From a checkpoint of a small transformer trained on Wikipedia: tied embeddings.
Each number is 200 + 30 x the weight over its row's rms, rounded and kept within 0 to 999. Layers, rows and columns count from 0. The size before them is the row's rms in percent of the matrix's.

# layer 10 MLP down (transposed), 1792x512, rms 0.0377, rows 935-947, columns 128-255
110,183,187,192,179,186,196,205,210,173,212,209,179,237,184,186,194,204,199,204,216,182,188,189,189,220,183,183,210,248,125,162,188,209,263,188,207,200,200,245,222,202,182,160,156,207,192,209,227,198,216,198,179,238,230,198,226,207,171,191,204,147,183,174,165,149,180,266,245,171,208,214,226,203,218,264,209,193,228,218,190,152,214,160,212,232,250,175,187,228,209,127,126,202,211,188,198,178,160,164,204,194,213,218,206,237,205,194,187,229,156,208,180,186,209,201,242,201,228,169,205,232,190,185,196,202,204,178,220
100,184,226,216,213,202,195,199,163,200,220,134,206,197,189,226,241,244,210,187,198,214,237,168,182,261,180,151,211,166,183,183,194,231,253,139,178,243,210,156,190,207,177,241,238,209,181,180,156,184,211,235,187,183,227,155,190,204,193,201,224,193,242,211,189,164,177,222,214,231,144,193,172,203,168,209,182,220,261,176,201,175,142,209,220,164,198,196,175,214,199,198,265,237,162,218,231,202,245,181,172,212,171,194,161,194,168,236,173,225,222,216,184,196,187,212,217,158,234,190,206,246,170,178,208,211,206,214,153
098,221,236,148,210,222,216,214,224,181,215,207,209,193,188,193,207,219,169,187,206,186,200,141,198,231,229,224,238,131,184,168,152,202,134,177,239,234,176,230,194,211,223,213,206,265,248,187,180,193,207,224,222,178,200,178,198,224,191,171,219,205,244,234,206,193,190,214,237,139,169,217,154,202,242,190,180,135,195,198,222,172,253,224,228,171,211,183,153,226,229,201,155,208,238,176,203,205,160,177,211,232,169,256,189,247,130,208,158,163,242,198,166,184,190,169,224,218,198,181,275,168,211,200,236,176,212,233,229
090,217,202,176,131,225,167,227,221,162,227,175,255,164,212,167,166,204,208,194,168,218,191,173,246,210,200,230,188,196,212,231,237,230,190,212,197,228,199,172,174,156,203,148,248,145,182,229,245,227,215,205,208,217,134,156,249,171,141,249,190,188,172,224,265,189,225,233,202,201,170,236,170,199,208,187,242,206,217,215,155,206,207,173,202,178,243,260,167,217,176,191,138,210,230,190,232,168,225,200,167,186,211,182,193,184,188,162,180,183,223,171,189,165,229,158,167,216,224,210,231,189,216,263,245,240,253,192,168
107,256,175,188,212,187,216,169,188,138,157,209,208,162,186,163,149,211,174,215,214,229,198,203,244,241,279,201,216,115,251,222,237,200,205,235,202,221,228,214,245,196,165,149,175,179,185,209,189,247,160,183,217,170,230,217,188,211,221,216,148,194,149,134,189,170,172,241,186,199,242,186,155,231,231,211,182,200,188,226,197,270,237,225,146,182,204,166,236,203,137,172,170,202,191,159,227,202,189,167,228,198,183,196,181,189,209,211,197,242,218,200,221,205,233,209,277,245,245,197,251,204,271,214,242,190,216,196,191
084,227,223,208,225,210,145,180,172,199,193,238,194,181,253,220,173,189,117,210,198,235,192,166,222,192,211,243,213,198,246,200,218,201,150,174,157,218,199,243,141,195,231,187,182,204,194,206,225,174,217,176,223,226,219,231,234,210,195,124,172,163,247,144,206,191,162,243,225,194,152,204,202,200,199,215,186,202,180,162,150,262,219,202,211,227,184,168,206,196,178,215,199,253,204,236,140,167,207,191,172,227,202,228,199,240,182,172,217,188,170,211,187,235,249,225,200,166,275,194,244,180,223,189,191,163,205,238,197
102,206,202,167,206,210,198,195,146,228,148,226,220,215,217,204,205,187,266,197,134,175,194,218,219,142,174,207,224,173,211,216,180,186,207,185,211,202,220,160,171,181,194,220,254,225,159,208,155,181,172,195,172,221,196,160,235,191,236,256,239,163,190,170,221,212,193,219,165,193,192,212,179,179,212,175,207,186,120,241,156,168,228,214,200,238,211,139,191,153,171,218,188,167,207,210,204,214,207,226,205,283,197,204,187,215,173,168,230,236,221,169,201,179,201,180,187,207,226,273,254,146,201,220,197,185,208,171,213
109,207,180,167,240,187,154,241,210,202,211,220,190,181,209,190,148,159,190,226,190,223,184,234,208,191,208,195,185,165,204,168,121,181,233,181,202,181,151,200,234,205,213,224,198,197,191,205,177,220,227,151,209,199,210,254,233,197,206,176,159,217,236,208,174,155,173,187,226,222,145,198,210,151,205,187,190,213,198,207,203,168,264,171,229,209,177,185,192,208,202,193,176,202,234,255,191,204,146,227,238,204,144,225,276,184,155,186,181,212,275,175,151,215,244,228,197,203,196,146,126,179,183,225,158,231,215,236,217
087,197,213,175,165,188,209,199,150,191,214,212,170,235,249,222,173,195,161,197,253,165,185,235,220,150,171,209,214,223,223,225,176,182,265,176,200,224,223,144,225,207,111,225,236,214,176,205,232,230,210,236,206,211,151,207,199,196,157,238,202,196,186,191,186,222,231,236,205,216,195,199,179,151,211,190,292,222,193,182,183,178,188,231,215,158,238,202,180,239,186,203,286,253,180,194,185,211,190,232,216,148,231,181,209,182,182,210,207,219,176,172,187,172,154,193,194,176,224,218,248,206,208,246,200,186,169,168,199
095,181,234,208,190,152,175,179,204,165,207,242,219,210,223,218,157,204,194,175,188,232,198,230,208,193,175,206,193,184,209,166,175,215,212,173,257,192,221,188,153,202,175,155,253,242,198,218,229,195,207,210,207,188,144,212,221,186,163,178,168,222,182,239,169,177,267,208,234,240,187,230,248,192,200,141,189,233,211,233,206,163,232,155,216,209,198,198,194,247,190,232,219,181,133,208,226,188,199,216,235,178,225,230,184,172,230,227,197,208,188,214,171,188,211,220,202,160,167,160,171,186,185,205,204,214,178,214,142
095,226,181,166,228,187,184,257,248,187,194,141,148,172,194,248,209,206,237,143,179,150,225,164,223,209,173,224,176,177,223,226,220,207,202,175,149,213,232,198,196,242,245,177,202,186,168,188,240,296,172,233,183,153,222,190,205,162,205,141,168,186,184,221,216,221,177,228,155,219,197,115,126,245,195,198,124,199,258,233,233,171,217,182,215,182,229,242,245,157,232,152,195,202,157,152,189,220,166,183,228,230,165,196,211,254,204,181,201,206,175,200,193,209,169,167,224,234,213,240,163,258,122,194,159,146,209,213,169
096,208,191,221,218,159,133,266,173,195,195,157,161,205,223,196,152,184,183,216,165,193,203,220,219,238,198,188,257,191,177,200,197,168,238,200,219,296,238,176,216,205,194,256,198,180,191,155,173,195,187,210,211,185,209,225,198,195,211,205,193,211,209,146,190,169,219,180,193,189,215,211,235,166,189,184,117,221,187,240,161,230,175,169,191,156,195,228,128,195,224,178,179,176,233,263,205,197,234,182,205,221,201,186,212,227,233,189,203,180,176,184,206,265,233,182,197,254,246,222,195,169,169,210,215,181,206,241,210
092,200,219,178,133,222,193,242,219,258,181,191,224,184,179,258,181,234,194,185,228,187,261,196,212,144,251,178,266,176,265,239,195,200,183,188,202,232,178,177,217,158,257,216,206,178,230,217,135,159,206,186,194,215,243,223,185,184,185,289,214,200,181,266,233,243,216,215,197,209,178,173,212,140,230,196,192,215,184,220,186,207,185,224,236,169,162,190,204,206,170,205,182,188,178,189,189,222,202,141,210,174,215,145,230,138,171,210,168,205,183,156,236,195,233,245,225,182,221,197,180,249,146,258,157,232,225,178,206
# layer 10 MLP up, 1792x512, rms 0.047, rows 936-948, columns 128-255
099,193,148,198,281,224,155,251,147,232,218,216,235,223,202,201,177,220,177,200,184,222,184,158,248,184,234,253,214,194,179,197,233,189,220,179,202,225,219,204,224,194,168,163,233,215,162,212,237,228,230,206,184,243,230,203,210,168,200,218,230,186,216,228,226,234,191,194,261,225,188,207,193,250,188,160,231,243,203,180,231,265,230,210,242,201,172,210,238,192,161,188,184,224,199,180,139,229,198,188,227,237,217,270,206,172,261,203,166,188,264,221,202,182,225,215,195,219,187,209,189,182,214,243,206,273,160,170,158
092,215,203,247,172,139,209,173,186,212,188,174,187,215,195,181,201,183,183,206,236,193,161,222,171,204,211,132,180,294,186,216,191,260,248,156,188,177,230,166,226,210,198,203,190,167,122,213,228,235,199,190,188,176,267,183,204,197,199,185,222,200,152,228,136,213,176,242,169,237,207,235,172,174,185,228,231,222,230,214,298,224,152,165,142,238,149,237,219,251,195,189,242,178,203,218,238,214,215,224,151,133,197,160,213,127,219,183,254,222,206,211,207,252,188,197,185,217,226,201,165,197,201,201,211,200,225,176,203
091,242,179,227,260,187,192,222,187,192,206,204,256,236,228,202,202,190,213,242,243,223,192,229,195,175,122,181,206,264,145,226,171,217,195,297,195,146,194,226,229,225,216,274,251,218,200,201,225,195,144,184,232,189,232,232,177,225,211,176,163,201,205,189,182,170,202,203,247,249,255,236,231,232,157,208,197,220,233,190,180,184,169,163,195,195,164,193,189,257,209,209,235,201,206,126,212,199,229,211,234,171,241,208,223,168,232,223,177,193,154,208,221,193,171,195,191,170,168,228,199,260,193,222,154,181,221,150,173
099,227,210,185,252,174,207,189,209,189,174,221,198,228,268,219,173,192,201,160,172,243,218,212,262,185,242,137,166,236,210,151,149,234,185,250,172,176,224,181,214,201,179,232,205,251,185,274,209,198,224,240,221,227,227,221,223,204,157,245,183,198,206,170,230,246,203,131,166,155,185,259,209,209,224,189,217,203,192,191,219,221,233,148,222,233,225,237,241,168,209,187,186,191,181,176,162,214,200,239,222,178,183,236,167,201,179,179,211,230,203,189,241,251,240,224,266,219,194,177,175,150,162,219,229,144,190,215,160
090,165,194,182,206,183,205,176,168,178,172,204,189,216,164,185,268,216,202,189,218,199,221,199,162,183,238,196,238,200,153,215,175,150,223,198,221,185,190,230,244,174,194,190,200,227,199,189,204,203,219,165,159,194,235,157,138,188,179,301,185,210,207,220,210,221,224,190,221,219,219,218,214,253,196,238,205,259,198,178,187,253,236,199,207,182,266,229,206,219,222,247,231,215,229,195,168,246,177,231,214,210,232,215,208,196,153,210,197,209,179,189,248,200,194,206,232,167,129,281,134,196,207,291,213,224,243,142,186
104,210,194,278,215,258,231,201,179,196,225,208,200,228,224,182,248,177,215,183,210,214,143,196,169,215,178,187,209,179,162,210,223,211,176,198,211,162,205,235,217,207,234,213,230,225,180,226,202,228,242,219,173,165,209,202,115,195,251,198,161,199,194,201,183,222,226,242,214,187,210,218,129,178,193,220,232,194,216,181,233,174,236,163,270,192,235,306,202,192,185,195,193,175,222,167,166,149,188,195,203,198,187,179,195,165,184,235,207,198,164,257,193,244,209,213,205,159,164,192,188,172,189,220,203,158,215,179,237
114,170,197,264,252,250,136,228,211,159,197,141,211,225,263,198,240,157,202,226,213,202,182,134,246,185,186,152,195,225,195,187,218,240,168,183,155,191,215,148,197,173,235,220,185,201,197,217,133,196,239,197,214,183,267,207,184,209,198,173,147,230,215,198,203,188,228,211,194,192,164,197,199,200,180,207,202,204,232,207,240,256,312,164,232,136,230,216,217,203,254,186,210,178,188,171,222,232,182,216,168,213,207,224,220,216,181,237,237,234,232,140,259,181,167,173,232,165,178,164,184,197,187,237,215,265,186,220,195
083,188,197,221,188,227,230,214,158,188,189,220,230,154,149,253,196,212,219,184,263,211,204,210,219,171,194,200,215,181,207,251,157,183,191,218,195,244,274,218,174,188,226,240,257,196,178,228,195,186,191,172,214,207,121,194,207,200,202,204,153,226,224,217,166,195,172,120,199,171,240,224,142,214,248,177,249,184,205,234,199,225,197,190,163,256,195,217,174,196,234,153,154,132,195,242,235,197,247,241,228,200,187,264,230,162,201,228,280,217,223,164,206,196,166,193,198,185,173,177,191,214,210,174,194,160,167,196,209
090,228,193,242,176,179,238,194,191,158,193,192,224,213,186,139,237,201,178,168,246,189,214,176,177,236,219,218,198,209,204,223,259,144,197,220,224,162,204,208,238,206,171,201,164,203,188,212,141,189,160,149,161,180,219,209,172,189,209,187,197,211,209,177,224,225,138,213,126,175,219,194,152,198,198,204,202,227,204,196,218,202,181,209,173,204,235,211,195,184,171,194,244,151,215,171,181,197,183,210,150,212,161,152,167,226,210,227,223,207,236,175,184,196,232,196,201,224,205,189,175,167,188,181,181,124,206,192,203
099,194,160,219,225,211,243,180,149,195,222,228,214,213,189,176,213,151,196,241,237,209,198,251,221,212,220,173,235,171,154,161,214,187,145,255,252,182,196,238,159,193,215,216,232,218,195,172,174,136,244,188,254,225,223,181,171,222,194,234,197,224,205,180,175,219,152,192,215,154,209,202,245,215,210,203,216,238,205,224,216,232,219,173,231,235,231,185,170,277,132,235,186,201,244,210,265,237,183,161,173,189,217,172,233,168,189,233,218,180,225,191,174,210,231,154,168,163,213,165,209,210,186,224,198,201,245,161,242
099,196,137,264,258,263,245,197,258,184,186,188,212,189,264,221,253,227,204,197,199,221,229,197,191,197,186,226,214,201,184,301,185,151,162,188,181,193,181,209,218,210,228,213,183,213,175,233,254,206,156,245,179,164,207,199,197,210,185,195,167,161,136,191,176,231,182,151,165,193,179,217,218,198,230,249,225,169,169,171,222,247,216,185,254,247,223,203,249,234,184,186,229,226,231,165,171,245,204,182,185,190,194,258,225,200,215,180,194,238,205,240,216,217,216,144,196,179,171,184,153,196,205,153,221,183,218,200,148
093,199,139,208,243,208,229,232,220,205,182,231,218,248,221,160,172,207,213,174,196,188,205,188,229,223,226,166,167,185,206,173,223,208,178,193,205,158,218,190,180,180,120,205,178,213,208,232,207,273,152,207,227,173,228,202,192,258,211,125,171,231,183,100,179,239,133,233,197,194,169,196,180,240,195,207,214,247,248,198,216,217,211,165,191,231,179,198,207,153,231,191,174,229,215,178,226,146,249,215,217,315,181,223,185,195,220,177,216,239,249,266,236,207,187,211,190,235,224,215,174,176,267,196,168,175,181,235,151
088,168,210,150,190,188,180,168,182,212,249,173,193,207,234,210,253,182,187,216,189,240,158,176,193,252,162,169,196,242,203,190,222,219,187,225,161,206,185,233,256,152,203,184,241,188,180,226,232,230,196,137,148,216,206,230,211,200,228,187,275,256,163,181,194,233,241,180,182,209,255,237,208,204,225,203,195,173,216,150,197,259,247,192,183,223,167,207,169,162,155,231,185,192,199,189,231,197,177,193,226,209,232,240,199,159,288,210,154,165,224,176,213,213,174,207,229,143,153,193,248,180,222,205,223,204,238,202,211